Weights of a small GPT-style language model, trained from scratch on English Wikipedia.
Size: width 256, 4 heads of 64.
Each number is 128 + 24 x the weight over its row's rms, rounded and kept within 0 to 255. Layers, rows and columns count from 0. Numbers have three digits each. The size before them is the row's rms in percent of the matrix's.

# layer 2 attention query, 256x256, rms 0.0405, rows 150-191, columns 128-255
101:114124077146130131124111135161121160136138150146102097143146212105133149105093162094120143153140087126143137090129120148125145115149137101083164104113160168126111118110106085107103131126094092111101133106126130155118124178120126153150102154122107102142117143119129116137130127141106130114125145108156147111150160118063133116109046133113124113143106144108131155133109168120100130148150
092:187134131110125092154137080131130132116108183112111098128159126131096123110105131127177135135125118167155124115126127141155152093145116146087135152120163135105091099117122104140112112081157116115141159124135098145117105169116147170088131152130107119100144146162150139172163154145187108102133102121166145136137141071114153154148146110151142162135126114112140134128105147100142147192132
093:108101121143093165162114105146100126158136130152178175099123106126127108111110120142128073143143144108145147138147101143091115114156087186183124121143112084117072141106154173137143099137127124127139167133114141122123130115127137078124105155192198146089198133136118138129108105082128093116122095141087132134086092119126156118108151193131115138075121139137102164146157153081138109154147
095:178179092137160087161118137164166139131152118116097106147147140137117121092084138085130107145141144132152099143126158077149148108114145088097126120146105232127142110114126114122083112140128114136121093127110120126143107135172124132112138155125113151148097126109101163151137116132135155132153120149128136082110121106119128122113119124157095135110128125120112150165115141116126156125136
101:127143147127129131109113125182125147140123137130059116130158155176139155100108126132134174111162122127136105126132142125134145122111113138144119117127198127141162121112120147160142120195121074117161105051122079102114174127125113120127141177134097109171114135127104154115122107158154158120109137121120098116147156100153077145156096140137136109147125157109139117166107111152112107140150
101:140127081122136146130172142117146113099134148069133124139129138088150116146139145148148158107149084175112139145103168106126114143174142092143127115141088086131104154133125144091113071153117109106124152157119085134139122119108149116123130058111129111127147103153115132153135130125141137192173116123145097146104093109056104123146103118131142124139121146129108113142107136130145151134156
102:146139137090160129129144129170133120162108100103112128126139129119125150126109117139132105156128129137135114136130130142145114128139116168095103140091084133147148137132108112137115165128090058120095172135153122145111115111101146115146057160199167157115117128097112137158128114105139122126078127133122118114079179130121178120108137149184117149126159099126107176130115168125153154148155
092:068088081167136111125089113102121161140141151144139177118106130119126111144096092139102124179125155096105150092111139170182109148114125142143142106150145102122087140136104106110136103163142132116085162120142149128142137086130116139122126137105131133148152109155141119160074104086100127119139132136125133108110162085181144119122113154120117161108122167113104137124125164121124144120120
093:104135097137122076167138122096131149114139109124132130109113151128135143134083114099087118152170111102137153071131126155148090127110130099118118103125136155110110133163154073133127133127162157095109138129113128136175089129148141149147133093095082147098165137095198137128181131121108124140094123156162140151088161104145143128112139127096121160077164171102133122135152094131091092105125
094:113124122134132072116149077117114104127136108126132129150081090119132133110195138096114103134147109114121098125117173105213117197118147143151131119114176096089170132130132146151100125136114119116156152106126111125150113094104142125138096068142153126161126103128117113146113098121121180142110138109109113122115132113141124167147148138135124137109158108106135135126143107137139175083134
092:138173156107104117125132131128129084101153113156131095136139112144122110059100129147135125111145153165121092116180120082109121177144137151122153116126178107158132136200127100124161159114125090137139113117118168125077136124101107114117113131127169109161128109124129098122159144140097106122094181145098147131142142111101101123152098163142157103134118119154154155125158166123113091136143
098:133126084093149155082126150140146121093107127140164106132108183125119185155110120104124132174109122137148136103112127078142103112172135061158099138126098152190111123115115163130102131127132138108105137099093115155135129137130107130140172138112115121142132152088100118111127103108135139119131146122095135139154099165066155122144134116125128158122110124102119120169172151155119169130132
094:138122105194114104107135126127111144132095167142096174181096178158119070104114143171147090167128163137130128128066123183132119117135098158127154122167167128102126090144103127084120094132130138067125085100133145118186146116140120130106126133126116105122119127129157115084136154122151110142113133079098162125116153087141123155110142146097115131125118131138104126089112093106127124134117
097:194140125127132135143121134090107101145111125128140160109108149147113092135130115149121074113115113139116105127156084194087122111108106111129116164105189134129134102185165135153103112117103104132090126100119143148136129127081132075164089120142164119091142140121147116116149125153125070121113118143128138174166132114143123132123124120144122112095124118167101136107154120109133130105129
096:118152115126166133134128172171111106127158102121135100142125148125136148096131142168136145139107151092154128141136124074124083120131144141156121172139094180159110159123120144121114139164155143151086136155110137119141150126151113091121076092153102080149107134086119119133111102072095158117149124090087121073109129146129111117141144135098093124125114148116087147122097116144131114131099
103:155132132112113139133121098107145135127151116127136145126072115086126120106113112156128145138117148118126089136114137097143115107157181096089119109181137127147102153124149119109117151146115166121114121148120132123127126145145114103116154099128139135159095140130189105116133106101144129142193139128121143106153136108133092152139141130117110121092130116145111155129117100117125134115126
106:093087103133165106162152126102121135143152123140168146130097116141157143158148143142138128163099138128089116119099091143152095096142128130152111139128117137082124152139143183145142110114058123143143195167117168161131111145115113129174119077116170117122144109126111117129117129120070160168143119119143132111140182146142082128120141147156078145092138176111137115113152141100165119119133
098:121135154120146115117167143116138125132123115143121106128174123139129160150142118110159116145128127147121085137120115056082106124113129113137142168103128116118134130164178174143148163145119099159166133120152108151084122118121090133137110158151170113138120122104140118098133120158053134068115199117122118086136122146144162135144126143117117115111109133098164115124189146127102094131162
098:136142131135157101090099155125126124130084096188144106164093109160120121139134147132111077087142144090137118166092130080136146120069117122130133136149125134124149138144078092131126154144154126151140083119106118103111133119148096127113147155084078124187102144137118151124094121146132161096122152109108193132126103124118103090136159121111085117146126111109128158129109080186115145157108
090:110105120142101141116140115125136175084123139129090123148156157122142135132132141064125134141184125149093122133090138147142126103127119138112133090131075105093159141146154075078155115138098122163123119151103125135133111114105103130151191117125107151132132101148137161149112106130112145138121167129128159129118145115073156096130136119067107177102127122127108157134127138160118142113169
088:137150167120173102171185161135132125123079106123132086137139132128127159145137139160144183138108084155108086136139170143159121086075123146137121131102128091109155174118111155130102148131112130147126142149118131166117148163091119135183158120127106074166068152149114141084121138139103152142115145106151120136146114171107117142098134117125122120101112183101139125115121101123139146097146
103:154183133132173140131149097094120147131129104140135121137117116130121155166101161150071115115164132155120140154135110130117132125120093106124130096145078130130106146138130135135139135127158110155167117133121120149131119136174197164130149123171123181131118102109140123123149101166108122075164125105179108098083142113123158117139141121125115139172117129130122154122122145146133123115118
099:137098132099126131083160136161146141137165097126162130128103117125108155144052155081132133136096088128128122123103150065126130200120134124148135157130054097163128148103143123114120117156139139156132088140154125142130124123141125143116183125118126140121133108141097111111132112137102201154137177138094140094143091153079119075116102120147111114122113115128115153116140091166120143146128
099:122130127101164103127179137147135160160119137137094132103119136125125166120093162175126135108169084137135099141127144061091090138110142139088129143150094121106124178146162131131108154154090114148118113123098084137105136133140136104140122156115136094127146114132091127122130129147076142118100153126130104121158135128063131126098108120176102109086163117147141159123142132119159117152118
100:142119098130119124125079150132137132095119152125149122129095115101101121098068150129124160116136098165130161126121129107196191158116139110098155081126151142159100131137071073095106125145136084106104097099125148075148147163122112148114141152092069091137099141177135128165140143141168169076135150114154168141153136097089110072145100144144115114126128105127124148132103153117124134143136
095:159162105114138137167105138132127125136110122109138147098178097141106141145121141186130130114153076106152096143144103103082106126117154102126086148118108168146171092110128146155124125109123143107116134117094075156107128115145134110132132169165162126112131156092094137140119140131139109128129116145144126133122103132152148105153129119166128095187126106159084121148125118126142148148106
094:118118093113113122126077125118130170106150163108133175152139131100122099195108089102122158167150119107118188129125134172134113100147143103138118133081098121145124131095139117142119113149141142133100106148126133099140078131131124161131100094084097122097172141187141109158094148091163181114158101128130162157118126122131146110111130119118109144101151179106123114155116121119139131152126
098:106083119135135128097118063108155162132153137155121147106168127124097174171121142144155148127111156119142107127142102080093071131133109109119127182129089086155106142083172144164158112118138156128185152144118081138115129144122158116114139155160149116118204102145093116118127094125100115111159135138115104116116122164131179103112126094109128137100100113157135128126151167116121091130139
105:045138171178128133100110174095118179136146151138124152132110129117130129137120123135129129152171168104135133153147097151121153131151094113126134135132146111128113180137113123102143115169131139112130140106136135120094180124142083124157115130132115083167138134134203153102112113143138131076175151088085108118138124137139134116131126147133128110117114127143127140146094165094133109130151
099:138116133097154167149110120123121119158122116079101084124147137140132101131104153134118117129144130132111109120123126134091126099112155110145150145133095119101102137130148091127111114129150131125111126184146111143110131134141160128117123149116143137053170101125081130125119129164092135173150145145121136129147098141085160095107110129091186117168127103173149165118135128079130097087133
100:135132136143140112140111128128106134098151089093133106152120140126125090087132126108127140114146131151130133127142177177157148143136146133124135120092098134115134168175117109069102159182116164132114132153105170137164135149148133143095126073090136130142096093115148123126137071104099173111109142118139129121127146153098141119125184131131151117136131147087124152166084103156121142126085
094:104093162105153137134136146155132134125127118155116122156126112099132167129156138133135146140124110125141090148082055096151121108144169140143109132138090096147136136122118177135188097112139128135154138153147130102153133138142142162098159129217118148097149141111121167139148130081127147121155108117088105102104143154102151092129147154171088132155126132132118128151104146102139134176167
092:143129106139093123167105085143113149129136121103145180071109074116143093104142119098124131155166125130081141114174142182157141135148109151096123141147126137115121143118118127095118108130118135116119192149111172166169099136150156107156091100116116142129159112126168117152124152100137129164146117160152113168129136117154134175074134090089129190116159147132102093123096124131180129087122
095:123128138124114128122192130104145106151099160112104168098141130104112154131132142137114169130151092102145084111125139080104163133104107137129138141106145092106149149111177151140140130118145133150120128119129082144090113108127124151135183161157139141102121152128107125119163126161148101142120130124143138124157093117185129161144100142103119100104134117170099079140120144109133140117136
091:112149203157151131172141160103103125141091145135147110132105149114118116135155132155127112140130107149120133143133135143139151092118090184171136150121170059092146124166134105110138121154117128118119141164143114092187117113157120142132160114129109129120117120178160158121123143140127151118127100135142119166147127140149122118117155137144136103089135167109130106129102077101170159135153
088:109144120143158090161144134142127108152135096117149118154139104136103156114125149134126136139098145091133111138109095118132112144075115141157132160153177134105136119144117104134107145149120130099100139100136136134121134100155104133169094118098141114128096135130179118109145126124147127163091058099163125142168154177139097131128121147109123136113149156102135123112183094101108144124069
101:207149128119132095118148138135114098157115127144103131150135165140080150087126162138151103111102088121127140123138090121132134096076152131126148125099157146084098119137124131157132146147131118142097100122129099123087159187146142153156144126134094076136117150106118149103140193168109116102126127122147121110166129139133103141151098127154124119122116107121159139074115103106145116115089
096:171122160145105139147115120120122079116103197114118143154203125175130111087152113116131142097150148159128095161154152126131163158147136175148111135148158091110155097118119139106147108109138116131136148130120152142124099109116138091099136121127150112121153111111114129118112116175129121165105114127120142143177136120157126122090134147140141112181107134094089131058104174091133144127121
090:146150119095089084127129134139119119092103153075126101090169122128105156121193155132130143135117119153132108116126108126132127071101103122088115134142142188122119105107145155133096130139105133146134170144110112128138095135133171126125170085118131148112088149122110112143144157109106140163157107142118140111134154143138163164122120124082091106148136114122129093114107113127165137072120
101:090140084113119119148168137125140135106163128087115098123118135125092192134110178126140167132124107111151122119080127087175138134162183062078158137094095119158128144173112106147126151106139130137141155109126120138106110133147145101096128084119116109103124124121117078149173121143095159109188121138160149116106140138079121089126099134095077149114119132143100154137154122131138101109114
090:124124129120114097134082126134123171125176123075142160085110092085155130129063142115119107101111115085095133102097070090156161131118147138092139127129126128148101152144147133099144141124122118092105164105161107133113131130105130093129114135135141115122124126129155073140150168084125123171110175128150125117107110120108086118160106166120122117129154131131128146131121162133089136141134
090:134127092171119174174146115132119115160155111123136128123127134167168070141092133170182099130143129095126148115134095141096109140156157124174139165104147118140097093134118130130121138129124155125068128132112124138129151131125128121159083154112151094121113126113113118088144106119097089147098076091119118097134165131142099098127151174135188095144097097108145135106152149090125139133088
# layer 2 attention key, 256x256, rms 0.0398, rows 150-191, columns 128-255
110:135102158095137136151137175157130154120150108153167113171131114092163171161114126139119110119128083095130121170139132135102090113127157089127102128118124106146175130128165130129216142108107100113164141159153133096094108127102134084158121113135182149118112129148124138140122136141118115112125092128104080114115114090121118107145143107131128135139173148129135141094133124152131131139132
097:081129115132129087108077125128068109171162127130150162144129136144146118120152116126117126131107149122158120134084117122075142108110120133149102138125101139168143108128179169135142142118120129093113092143111144133125107120134120091084126164164105120108151136168131107103104075116079114109143137138084106148116102144160100132151144122102075123097124099132123120141128110124124111176125
097:115151139153134128116137165132110134123119139076105117155161124143143164108132133094107138138111122147127132126096150122154178145130149105080156126120130129147109161124105121126109103119131093141112092136136156147169087140110104189115172106101131121143115109134176163109126143175103126144139121164117116126180120142112063108137096135112101123106114081128151117108078159138136108123128
103:093106165126138124129137150144106088105092101147136178105129137054116090135119106178099152126129149088149126134145161138102132123146120134134083144135104070131129127160140123138163128144140126105111140116148115110125146114100094058137118118138126133108152147134165107139127124118126120136163144124111113120098167131122136105136153131112138164146136170125110162125123144143169128150113
097:143140144132124136175152096106174110119169095114100112128101112144181142099139155123143129081144135188123111089104152121125149156123087129131138132104113122135113111140117145136122124121125096153114109123140131169135092134126156140152072114078097097129152101128128119189153110107126133123116093111143156156095138136161170111145152143120142139168166109139160150102142164088135145179128
105:131150096156143120097125156115083135127131099177141139143175149152105117107131113127133127112109162055156163135119107148069123111119084119125132160114139167122112116091137128150109135155107153102131105126101142119136149131124115112095179171147154082131131099085136086115121091164106086101145151152101116120090172179131123108139109098144111126130097146148090145134116103148104128101116
105:111102138133153172145131120131135132141125134105108122139142101153196108159159175155145151136136093135155118090112176164142105139127151103151115119130104119109140126134138141109123150116116100147122121124129157123134075139154128132133126118147132105058140099155146120112121147150094158130104127153138121145167117108120120111105116162115178152106099114083103142093140144147135061136147
094:117125130152133102163099167126087128107132116122133170140160127156139173164121132091132140141119101203105115160132140155137120131116134129084104148113125181183144147137126108140150137122108103145135106179124082146133161166104104146170148072125133113118120125172122168129117135150134173108131135116107143143134109120122118161127156117106139125085139121143159108102153137103124151136143
098:157087142109144112107079103159145167123125184133152148074151097118101139145109134101149111162100162122137141144145064107125133118128152128119094126134102161167169168141155101158140127096136119101136152103120121153106134116099073127103100111135157109151114152173137118149112103097160146141128128112156117103104102137103110121133112095086093121121117169149131101130109125135139143194130
097:074141119122138133143113052076118124098110097140162158146122124118148146182125071137094142150110140165134150118142129127133154172138084161134066107111134164145118095137136126117127101110134118136104101144131144156157109109114116166045111103144126085078115092150131138130132136173142157086132141119204155105118116130141175095154155126114139145140119123086144114150143118137138096129119
095:138116125125149124122177081123138135137166140118124109154112129099134153123169137132169155107132156150133115127113127128097086126153094143164117116153118133093080121118139157106096103141124138183131158168150129108123103115147140152124099115110127140105165109124145136116112115073140116166142085124111102132152159116146163134107145159093172161170105137099097160110121120096118141111114
097:121124142147122140138098167140105142149114131136127135142152139116114127130155126147145071133124125061119162148150120093107146129147146114112159128147140125106124146111117106152177133167098133056139096137100145105128152116139129119105104121081131147140153126093120151142108131154113125119139151085089084123068158098113142102121143165131132126162173152081072124098122112199141157081100
093:108116118114086093109145093136124133160102159087087126090179133155127143141115108098132106128118132136109094137148152129135183157100125140123137117148095118153139124151134122133136099103108113125128140139123080162107135123134080148143114122116109110136155100160158134172126122136151164128100106124122152150115045145131111119124125129072130158092133078137157100113147163139122164154118
104:122103142122139123076133114133132077118155148098144103121158120181113171138150124095134088143132117140151115123088145106105126137125151121138162057132105151193115132112095134121118145130107189152142100126150128094118112116131120128129160121129059077119106124155143121113141090110117155196106117133127141121103107146130146137129124149120127164130096092107092107098086086159117125132122
099:131119138150109139154154145131147118110112152126095131123171139127117108116146096135142131119147170104093110153146140161111166134142126131113093141184124084101124114152120094158212122133152146101127128147103096123146129100133112149121108150130127142126163121106157093104145150138183103100151146114157102128088149132160142119078160145143145119135096177116123125152139116164107155128117
104:141142079133130098130121172142110141077149111182153160108139129135070101114146178114123136110117141130119129130154122117083154143121112124126124109144111143117119119103081144122125096127166126111099105138096094130130167117106101128146176131113125093126134153123098193119152126110146072166120136145113102127150124154120137114121155146127118120133130165149117081135189074146149159127109
106:116137114134139153119136173158132139120111119123128111148160115147132169193114113139116114155132119151142086111155118112149178096105163101132088138102147170152118106129122103154088158162127113149147123169136135143128149124102135141097174134134152073127119144131109144098066124179110156067087140116136109128174139114146157152172157137139134127124118082130171133117091136135139151158137
100:114096141134124137129156116132140157141164186068151082172110101147145140148141135155108143112123143147126133104133167152102127133137150111156150130131107149110087103115130119074107135153107116124122142126128153142108132103143119092110095064095118155119152145120121133143103119117155135087141136128127145095107193144133121141138207157142130148145150099127112184136077129092114138121125
099:127123144135111144175112127126154097141127179100078135084169163081127140103131138119145130116123139142139102116131133113103152155150106114141156130140129077090120130173123117153153120115164156117126127104174103131143126121156119089148120179145154186125111144130138139149141131100134122131141107105157105118118101100158144125081124112122137131116118184119133103146168158125129142104119
092:117093093134120115129057128138142162148157162154155153100123110128152125109084125128126128138122149095112114092128078140078115111099132088092142118147162143146151124151163162073125125130108120109103102095104085137130141155120110137115111121133123107077154149140117132117118096178142116153130087140104096114086126146126131159135105123126134140128150109158118162129105118133114138131145
088:148140105145117144109139154128124107125094130123136092189117101095168109125127094180129125084159107107144114109125127124112102127144119182192124127141174128113150131122119147122129186105107142168163140104130113169089138127137174105122129149091105117130159115097100124139126143105143106105108161133145119126078115114136171132169152125160122127110163109136127153119128169160131160169125
105:116124131128114136131107163152110118146157155146124162124161160121113117114094136103124153128104133138136123114129148148128130126103157069114155121147104177108143103076107105128089099176137138079143148097138098116154161136107139091123130203107115152179147198116110116158149154115119110174133124122131121111132131069150090130137142106111060115134116136162143106158133114116126117154142
100:119131101136102103140142173135111143125129121182147138126117141096113122108151112157170152124147131097151183152174118158149091118151117101140126122151161092098108140124104122147130121149128123114167133146158144112152177113136119132174124102109190142113114155120139114131162150160140086127129109148165075127128171153101108134120147134146104139213147147130142119143161101128106134094116
101:094151110155106163115160202155141114120159091164179136173136106092123111140113149155125107086130123117090110121117127132110110092117122074139132121114140114134134091133136172124139191135109149149117158126144167128130155121133136121152121116117158111133114122094144139093123098143156107154145130155092097120098166161101122134181152156142158152160140151098087177140135132139124117144142
104:129145124132125125132108139091080121142151106165143153137164149081118130095141156129181085126133128089123099145159087113083087139164109176145110106094169084111148137142115134163177122113131150131140150149170123091114143128096124133174132150160142102135134142125114124112111121068109107152126096157133097174101127114168129155132138087100142137150131167135129119114163110144134114104108
096:122120188147134113141148154182132097102141078119106145121111174123111111067145141143107115126108079108147161127116153119124126071142131116104196143097156084119102118106129131081154164159153113099093107117176128113135155147147131104124129157136116088161103109108149129132179121071133111137150155132089138101066163112127097125149124129147123105155114168099057154151101156135119108131105
093:143115120123125124102100126095112150161133124158125111125140130182141134102122121098133134145087124105150153137162076154153136113105137113164104146133144144149148148162117080180162130118109122116102114078113110151144125172127078116120165095169167097104108105143116136089160126189124139093091152130113133169109133106096106150101080103118106087102141143161139130132147123131131137099160
103:137165129137097099113117209129114164132175122138140113136084170105115102111109105166149135141145117134107133147091117119115139106138147112117176146165155118098109136091117112098117137177126119092111089136090149113132159135105074154128051114117128138155103160102111150122116144158126103172139140158124126074113187127101078146146130162151140081123162141136115155123105139124141122104127
109:154127113151153128156143137133126156162163136118105088140144115155149140142145113106115128109124143122083106100111182138129160120128154120092116123174099152122146136153113097109130122130092133119090130163129135149126155143114161091152151103092147092124153145119138144158184108108141112138091079122122117164125121126154144152098150129125117104111143106166150098106130060097150164079127
098:122145147146116116108126176154116134121168133172146143149140150107116136139098130147153151082129137104147134138122101120121069096136140084090146163101168104144101158111163140091108172174120116117123140101128180100133129110113094115151115108130123171189132192128142119105123133121143121165140117133132102108122166163137099168122160127167120101094147121135098149153114168142121096139146
098:138109094124129137137107116121174132106125121166127144167124136101135146132117095145137140181128153141125119140198114126150086159152112115130068171141163087103144150161106132118143116129144121143150134139148121137109105125161130131189143101144109145088152171135154125141165145088148134138118144134120142149134132103130173095060128114123138102123116138118135088127164109131112157110165
094:086138060136094128121143158140117125118114152135140131095128140119151106110135158164146162145153139085085181071121135111158145159138146114158131151152113111120117124126110112126142127098164111076090126109104110127155136142114127128073134151109187128127126132107116110118087123194108140070121123150124083125156129080178158160211165138121130111135118136096176122104154124143132108141118
093:124124155106152125135128144121124119132141118168085128156141098153119133122121122146149119162127106113146140157129114146147176100149092138082075113111152162172181182121145126161103093133121117127124132133126113124141119137107136130148150150187144104139105114143103130092133150138114134177095126144126128133156072134059123125140086094130130074099111120155157071101121121089126157121143
099:130133120103119152124133136103134119109119115123136137116083108160134125152113156137077104109149124166149148106085170132109133129128105142187164082141099141124096123106134151063123158140110113146092147084116112146113126113089153113136137142061066103152126127122141129123128051143163131118150107150117158147093163116158087126155152137143114120144150135133109186112142119137124089133097
091:127175102131084161100097112125145114145128117121108129129147055120131095139122117114104112103142164124132098127120136113157161161123141137118121146079165119103162168132100171149129129101167137152108148088127123172133152143145164148157141130112128094171159145120083153167132144130139122117080131142117153155152100136141136176130153109153087157115115072164127128136127155120128137135151
095:175118173102119127130122115147154133111108174110062163138122085159133148166144157128112120133128119155132112131179144100141130153169112141143084088110132123108149125178140115151098184106153121150120154122164119144122141113100163122132135148145147120153152120124121147126136153086130150100073150095176133127147087126132155115122147111111133129074110115113151112157116112134140165129138
109:088134118113125145079142135113185106110126144108163120121167111127134132143141121109106127087134104107114097118101140124096112166160142150134142096093116133168110074167146131163166149089149123116159147144129115137090138103110167088130131160140142134142114152123115103129146109104135121094152072146141132136111095106144145152151129165143131144149156119093152164142150127148122131156137
097:102144143163129112114157061133146114106110096154095103173109136154147127143112063095101134130175135191170144079140126125142120102108102139103163104080122133145105123119125146110064135175129110148135137143103145105103131146135122126154137132155080123141145069116132150139141087141150157173156132127117123127106128145157168133120133140130086138110123129110126134134107113127105097125115
094:123167125123153174121130147139150105116100101179160111151099118126152143147135143184074116151151105109148162116123086135080128138153153123144131118117085107134095149091106168109124139200134125086123122126123121127148176143101122135109136169122096113141128144125084107085069168140137117111124136100139114084104143139115103128123110116137106102106127179125094173134149147120128185137142
101:096139088134142154112125172124106140144150102169178166131119143110123137133112153161122122106117138109167127148162099141071112106123127102143096100157151111106131093110125148151100130138134136123115146153141130110122163108135069119125121156115176146129118163115133132055092106120157109137146109138086093112117177116195123144141162136162111094159115160119153153159121117140121122112112
090:133156110104159097123170144121103166126149167129148114129163119164101158149149147107151126150084087139150162116110122146104141139118126108114122143098136132131133127144125105109114118135108065185117118148170129153149126147100125156108140114132146134091091120149120127108146154102110111111122068165142085119212136164134134097119093142110121146159160115134165132099202081134148096141096
094:098116162108112080159142126152141147116131149111088118137167135168107125093150146117136126096126080135124072135142140164126141144146120123153147114119121145178104125145157137155158140088160100149123127108157152134093106111156150148122151087140120094143120121132155140165150123078175142102100151114123178131159111164132144103115118121145155115146134066093136122147070139182124121128151
# layer 2 attention value, 256x256, rms 0.0296, rows 128-140, columns 128-255
109:138096147116097141123155113131140077081142099129129108108153100115124145140088121128118124125091162164131132141088086109128145140155158114120133136154122161071104127101118133109120160127121156141167146099128090136111113090111125119133085183110157150132105128119099127134150096133118074136147133136141123138193134106155127128105129094167146099140140163122184105147166122088147122171101
108:119090130100086092130115169144138102114107128122111127085086108114111141159140130162147137151102146155094109137134108123158107148095141161110090102157141163182129081125110128128090137118153185139135167123136101144095128094117134131125090118113069122133098137145128130161103131102108178104124107124137129108179139073114104107085103100134125087083167177140151100135098109116163119148104
106:113106096130094174084125089174120108107116098135106094127117085138114125138113151105148112146166136139127126136162139165121092130166127125107135106112075097167126088120125097188132150141114127133113142116131170156115128131108142137156133127142155065117115119163112084114153121105152113105133130154136132157131093118148103151110093134179113175092121142137137119157140163143129149112134
111:137088137117139164114113129148161113093129126063100165141129118108142101131106129134113116094144118176134114109120130103117124154145164170128116129102141124123112113081110134105160158130120145114114131147106132109137144105093171156103161105134116106085089122207114107166158129089133113123093136106105160139174086131144137157159150123116140142155140095140181111135143147130113119151140
100:110125142134164126135128127125154119113114109144134125122149127132116122129116085086133151156105118163110129144113135100137107083137081128168149079128094131138159148151156130111106136109101137138140149101143124087096119114090118196140109132137098140162123151138133127084117095084132122156122097141181117179121149110107109106134103105181151170078102131113109116166121153166112091101125
106:130174117148101106158141120061110159133127129113125153124165097116163143106151138087100096093158116115181102127158131150164118153144143151128162128123107135141147150101157080163165133135157130107118098166118133199125143145153174144095133163130154146120098117136114083131145138157139092118126106128138157115129138084156092143127164126093145166108126068138139184132149121143111129112135
115:135161147109130109161108144138119197113098084092126139102161124129117153116075134107139142093119079139101112138153136147178098107143131134124122128130104135139153133150164107121135158157164146154141152106141133115115114151103115155096130120122096151126124131178160104163113201166107175077123118118108153158115148079087103139128174117134146154146123160133135176125103118119116133158150
097:100160108162075146115104120109127142145115137099121120122158061167141080120104133115129120062160117137115107118120111119097141181169187131092127154139134130130076111108086176137125128113139144112142121093085104155124163122135111135115162167131111116156139147164109100109132095124131123136116121155118106137153145120161093124124139097144101108130127110120122119155142138125129115116099
102:126145084096074139171114191163110149169106142176133132118121157138125135138079095118103143090141120124118085163145099095128116124097094124116126144137140151114142090147118114115074124114117141115139123107092102106139099115113111131143125148082094143169132131112106171159107164153166171159102145143135110114135124128123127128113131111108130127131090120131156116163125114127125163148142
107:111125138083119132080136143129117120105136143140133124118116112146109125174123101153132132135180132112077134126091102117155143117133104140095117097152142102140143100098112146117094126176144127184133145103143142133124175140164134124185109176146114088161115115143131132103124098110083138167169116113121099126185153133124127117110113093124096101145075157132116131126103122153131150101131
114:143176098116132084132131113119140122122126140176094117137166131145148117082123127110147151079119149171098109131122091101156154123134124126168138133124163139122142093104126117131139120155136167136136102129124137140124110158120158158110105115151123053143077120120127110131153106080091164069134140110131128141104155148099122108133090128154122126100155162062092151129110143091135118125122
107:127114128141127151091107141085150137181085167101119141118101118118123101115100129163142096097088155104120121107123091122139113103168140108108164172136159137119118081119127127107156143120152110128080092089098141119107101108082162120134114134121137116109093104110148105145121148153145117107111127160114085129114118097102124159182139141115103156136159192121142153139164122146128107152100
102:176178130123157122107180129100108104158078095171133161127079180153152144146120123131077170111158107181130143110093096127131160118091077124131104154131139135108108080153138128128124108116131127130126128148125134087100112142121108120130102150132104152127120147135129133145109129133116128065110083151136091103161148117135130133122138121111169125125119138139188170134142126132134124093135
# layer 2 attention output (transposed), 256x256, rms 0.0258, rows 128-139, columns 128-255
113:106106149118103166093158099126138123109116096132116133127093088116111141112158084122122129103104102141114136136106108144145125136145123130125143126125104094152136133110142150097142145129138169136151124080110087155119063103172147114103107150146126070152123144148139155148123150129131198112133093141109092163154114114143135104107113124117171149178131112135148141164079150133118128136121
105:102121166091121145127155092148145129131104105106105113135142084163135179107182091153160119102143125121132135115082118175115125145137156124201120132131149141114177157148159192100143172116166153117162140091137155108129135106198150149097124102181101102121107148136131143123129159091131157104133101107145100159150115086141173093105151100126126104167121106126136160123118121132105137138108
105:109085127114102186108115109131076139131105120107095129131124112161120172156120106157111133095133154138121134119121120128165144098153132116113119130080165110156142132092129141091112108105157131105173147080142137122135132133118167132140091178170157115139160170176127120101116112157140104091110103163099121133075124102172158133104129118148152206166122082149112100100099118146103116142104
116:112128133136136164087164129130113128113126134082132172155145154115075074116119088119147156114136137173113148106160137122180144126139121128130092139088147116144101151124151100125111131180142120132141127112157133079123161122164157095143055124103122143162137126163114128138106140142161118126133143140112115117115117149116137151123126143091151145103139144173131120108105151087136136153100
103:099125131131132105136128177149112134086117138105130078131180133105122148122165144157142061169096138173132183134118136110127108090110156142142119110139091161157132118151123177123149152124141119118209100083116104141123131104144102161124154133142121138154100159135108151163101122104126145123127159140139145149124094128127158106167135069136147148101140101111142113201126080183086126112120
105:158150135159100140127097130104093130142157146172133112081081159107159127169149148159115133142119117094146139153123133120177095122141097147095152102088120099122132145139134121143118094135110139121081132140149146104124109143067107102167106100126122126155131111080146104116159107187111102153159095139130081087102181116151082179134105159108123115120147139153111128109160153145143120105146
117:086159136122122159132060116129106105133164142115143117127119160111147146120136103161131132132092176177134166164094116148135102141120106160101118120163149129163133122159138130126145113153162183137153143116126115093148136129164117103182118138146130147153172123064071117102157127140139120120127106113153087146155120113112119172120140080137119102139160128119125125144125073140119122101129
097:110142128126116147137106114137113138092096142127115168131088130105127124136146101130112141083123126083107158160145138159153161118162127163130133092092151098136131142104138142096137081120116157119094126105143153112142097095089125100101134109161106101167138111121163098119122121148118138132159110175119118105105130126167124135108124148096121104168107119135103155120095184134150134136124
107:124156104126144117152105135163128102125096103176141139091124171123110119147112155154152131130060131151173084141092100124073141137109088099149103137170114083115126129120126110159130099129133180117093107094098132099140113114098108113115092111207116114124133146113120166146116126134137167135146098127149119150133136141089128038083096105143115132122080118116128099151164121152146162124119
113:085138113083136120099117140153118125118113113158089128135111097129114172105155085124127132088144151098100129127075098145120161130149143121143142110126126097163154138108136165097151126115129145155121138107108139101119119092130132140127218174171120094124126115129151156122129130124129136096141106113116102140142118130132168076107162141071102136163098110093112119124069141124103140144135
110:110117108150115135115128141157130116121166164110097107121118114118129120094107126156110152142146152070097144142134127110134120147133160203159135092123174142116133132127141153125139111110117080119117155123139089097105135140170149140111138158132127127145125108112134066099115151133116162056152113138093128113157106067160123183119152080144163115123173149135135167132104157168120113138111
106:070123132114142150099108131102141110144156128104126166157117143095138095125122087138103123147126144115113150108147129129115131154140134117108145121119151136134134121147127110095115125121102131142094152159111113137142105142140162134128123088105143104113160139106151069097128144138125133086128118154120095129139126103129078187107139116130205112200141111143151123104114124158127136131106